{"n_layer": 15, "n_kv_head": 2, "d_mlp": 256, "norm": "rmsnorm", "qk_norm": false, "init_std_o": 0.00687, "optimizer": "muon_variant", "lr_mult_o": 0.893, "beta1": 0.9, "lr_head": 0.013, "final_lr_fraction": 0.0}
Each number is 500 + 25 x the weight over the matrix's rms, rounded and kept within 0 to 999. Layers, rows and columns count from 0. Numbers have three digits each.

# layer 5 MLP up, 256x96, rms 0.181, rows 223-255, columns 0-31
479517482541505477527472497471521534518512490486517516489485522472457505531524504531499505492495
505504530522517495484521452549455527462524555473528487479488491459511512507491528498498448496512
507502502516495493506524512501526518484495493472494511479448542497515534556546528481534537529512
488507466506521504512493493497519487449547461495537524497443512517470492492489490499509537498534
474499537511519495493493469507516533482506473486528497476487522515545493470510516466541493482544
499566486541496495491563489490510516477484501494499476514492493501477499463524530493543483499469
473535470506490475505528504486466477492503532482505513489538522493495480469513498507510511554541
469494459544498477469458510537506531483500488446479515479441530442495479544500557534440524517479
480492462502494452549494502485519515502479511469585523499506476504500514536510492520519495505523
528531448503498512500545516475481522469470520512453502475504499482508489488523481489483503451491
493487485522464467483491535497454511473515504491486468478507480531505494487549504519516484513504
528499498495486509480501516503471473502535495534483500470487521469492519493490569511506463516456
482473491446470514474503536526501484495499479491522509509514472509514505507481492502522509488534
540482527490502502502500535531502516487505499509505476508524523483517482514508533450492550504437
502506496500502472496516485499492519550510519476447509453480527480483500495521476481474467505508
512481473500512540527478499481519522538501480472526480517499549520498526525477466492514511533459
535488521478465486468530558539504498517497535439476510522509467540537503553487483490460491504521
477471551501559520462492516518486528477488515481505482529536519445482527501470471486505506504487
530487520475504520485488501538511501479507469492502540496505502497512495495490526503475509495504
485494464489482514495500526458539487511502476496499448496531533472508489494503515497514532519489
525483504501517497526516488519504512482548521527512523496486482508516471522502516474494539513518
514508512519501536489498471525476454494494460463515486490501468495521419478506486499507537524544
510549457465513510538540499491467451531498479551489484500486498535488517514491481483518522478477
474511515565507487519500493474485535521546497541491496489489532478457466486512513520522490492448
426496506504433532485509480470526497522489551482467498467518507492488494499493524528540548493472
460517524487479479516454466559492496505530496503496505467460489488485476513521494482496472508511
497497538528533537480489509477524471474482520499490488460512509515511524473509489500457522474506
479488486493504491479495486480537479480523528515468526492510494530495484483513488516514496479464
458494477484544443468516478503479532503538474479526560509511486495505530508479476520514520530493
526489502508484510477534538486512523505508516477505537544491505518510494546512501497468489520527
503536494518478557474458503490447497506520529537492496470507523477492515511543484466497444531464
517458492489485523499491535520506466500500471473565537531505485543539489488499470480527484491493
508455478497477507488492476466498479498454467486489501515529478500502508439503534529547531512494
# layer 5 MLP down (transposed), 256x96, rms 0.195, rows 223-255, columns 0-31
499520509499485523484548498513467506458459519493496499496539510472577498449485492475456495504509
472524516487512486509467480488484551490459497516499534550506473469536498507466531539493479494529
491494464476502490531484506508487520481516493516551482512513463468495495511450448488486537510455
537499513501512504485479486517497506494474515477497511496525489502521516498463520481479430503488
568518489503482536509505492523491491514505509459475495500489511494481512529513491506468501510479
537501488493510470566478524466478462519505522495509531511485524513535538504504463493549475470469
513529509510476510486540506506497513534502474451508478519472533511515505491463576501513520501502
495524517485530522472523436482485494485471479511494542491532449527512432485469540500503509517522
496500531544461530508517500505528484472511488516457493475535487495465526475512502571506466481497
482513527532459519464484494515480461516509479476524478534529502481478519494475563504494526548515
530507503509505527507524485453529519547490519502487519501509514485507492462457540463525474475485
496466547545476507517525508496468487514498509502533516439492520493493494501522475482532540465492
514550498539461490504460562484512459493485478528532490503535484476485520473489471549580515497486
479528493487516480544487487473486474507501520524484512531498494538515545469500479524521480511530
509512471526543543468512516512483447464470506507513557533517477509536494472484519520505482546490
492466521523513473513460472485479485503498475501500518558462447486503492491507519509513487501517
480504462488488508541506527527520473524533488565488520503466515509482515453504481513536482491435
495510502487495514512550469469510515526470508507496498466472466509497511485498511522536504524543
449517474519498472514542516467491498499475526489488485527499461521477500508502468479545471535485
473465499545537450481478511516454484505517468513470517492471483462511486452475521512521475500512
476514512482483465475484513481491493530491486501498483556531493482498485476518477501523485480477
525531523479512476516503491493490501493519501544528491533485486510470494484461491517420456489533
520481518508484514480524498498513545455515469455519536502509465484486530446504543496454458530509
507452527527533467497524440482449510533490504472447518508515550536542510458515439500488480478486
448508488549484477517524533477486505466526446525521502468549570461492495503524554475511533466506
486518473535545486533492479493471506500465504533552474492539505516530526516494471438476480449498
522490505432446485525485480487505509457463513519541510511468507515504484538440506511524514520483
503487528537513516480492480494497481528505506502539482507545485461514501512454517519512514513513
532539494540482521511546508509468480504490502509475513517517508521512544465456456493502479493498
476502511456501511462460448470527473511441531514480518534491483538520507503495512474494486494509
483479501475488459491498516489493527503488459488530456498476504509489491496498510513514554463535
514507498472509536520517478477505481521518469528523493516528514505481503468514465544533490485500
503446505496491522511464522499502511511467505504491531510483498504506485499545460530512509442477
# layer 5 MLP gate, 256x96, rms 0.174, rows 224-255, columns 0-31
534457503470495537452513506540451487448506490499503478493489520512523518505455478513493451488495
520489511529473512518526540517462510548475481495486519533477506462466462524492519513493480495491
510501503476510495484478474473522487485490497527523506508515492488514463530501535522488498500542
517530487519476506514516538508500508474486483495521525471515462469527514554534523523473514486518
477506517503523465533450474496542468518480462469532490475498492509502447489511496510456458533484
545495521510513503473555498501477478476488491497467450495494549486516468471463539456495489503487
507480495471518519475544511493502543441488512540490503483532524502492487517453439491506550516518
493478438488499473562473539529510525482458522446546510513533494450484453492507477528527490525486
487494486468514515536508462504524527492484489489510525533451500479492483532533474501485521435516
505506498521531569528522490435482525539489516514504513500508529489511481493500515496507479474483
467517491540481481482487463457476542524488544464505480523515467525491471490502461499513470489496
525495535554480519502478492503538512466504531498543537537497543495470527498514512499495467545511
539505473503497549488504526482478528481515460487529459476493555468479507516477511502470487475476
522502501502542534466532499549456467448475504494527496545522467507543496467519514488484517496468
491529522522481490566532487512479527486493512495476483495517498493543514529542522516481498449503
538487496529526500496501505517502506478501464540510533540478504476483506488513512526520482442491
518514513517552547504519486494507515520516505492485551486501478450498539535487490495531535505531
544482506478475483515469500504528536509524493524509507509520500492492466522516457458470522473523
467495486511501444489492475513500461513526492507462536504486471460488541488497478457525486489477
516493500526512488467512501515476480502480492505520475517476530480492501469512498480524504475508
492506482514474532478519495489465513548517483485508554475496514496522502447518479491554490549489
497484516492499463480531521508489493497488482512487522498496522524465540449494556474493500546527
514512474523508487469510523532515515506519503480491476487543509530507556471509483491479520501525
531471541459541431485484508519515521462484487450495524501506463493513519491500533460464448472511
533494471513540552480535488472526466533513530499523462472463527514534483516479541486492491508510
493546514532509486477508524456488508483518478494492505484497516497519544481545493522471498476493
508498518529526525528533511488468533546510480502538475497489518477520491545445504498522519509533
511521516535483572536508473484516473544517505460499522527524534480525502463495511502475516500521
505483488535507493548487494499537487456547527475488562533502475542481532523489486489529499501483
537485473479526483531501507521513500505506465519497468531474476511460473497476520520518530497517
540480486494498475499543462491498499512497496524467522505490484519482498514507487485509444493501
484509514524470494465509520493494512523525498487520510506483514517521491483510475509500496473511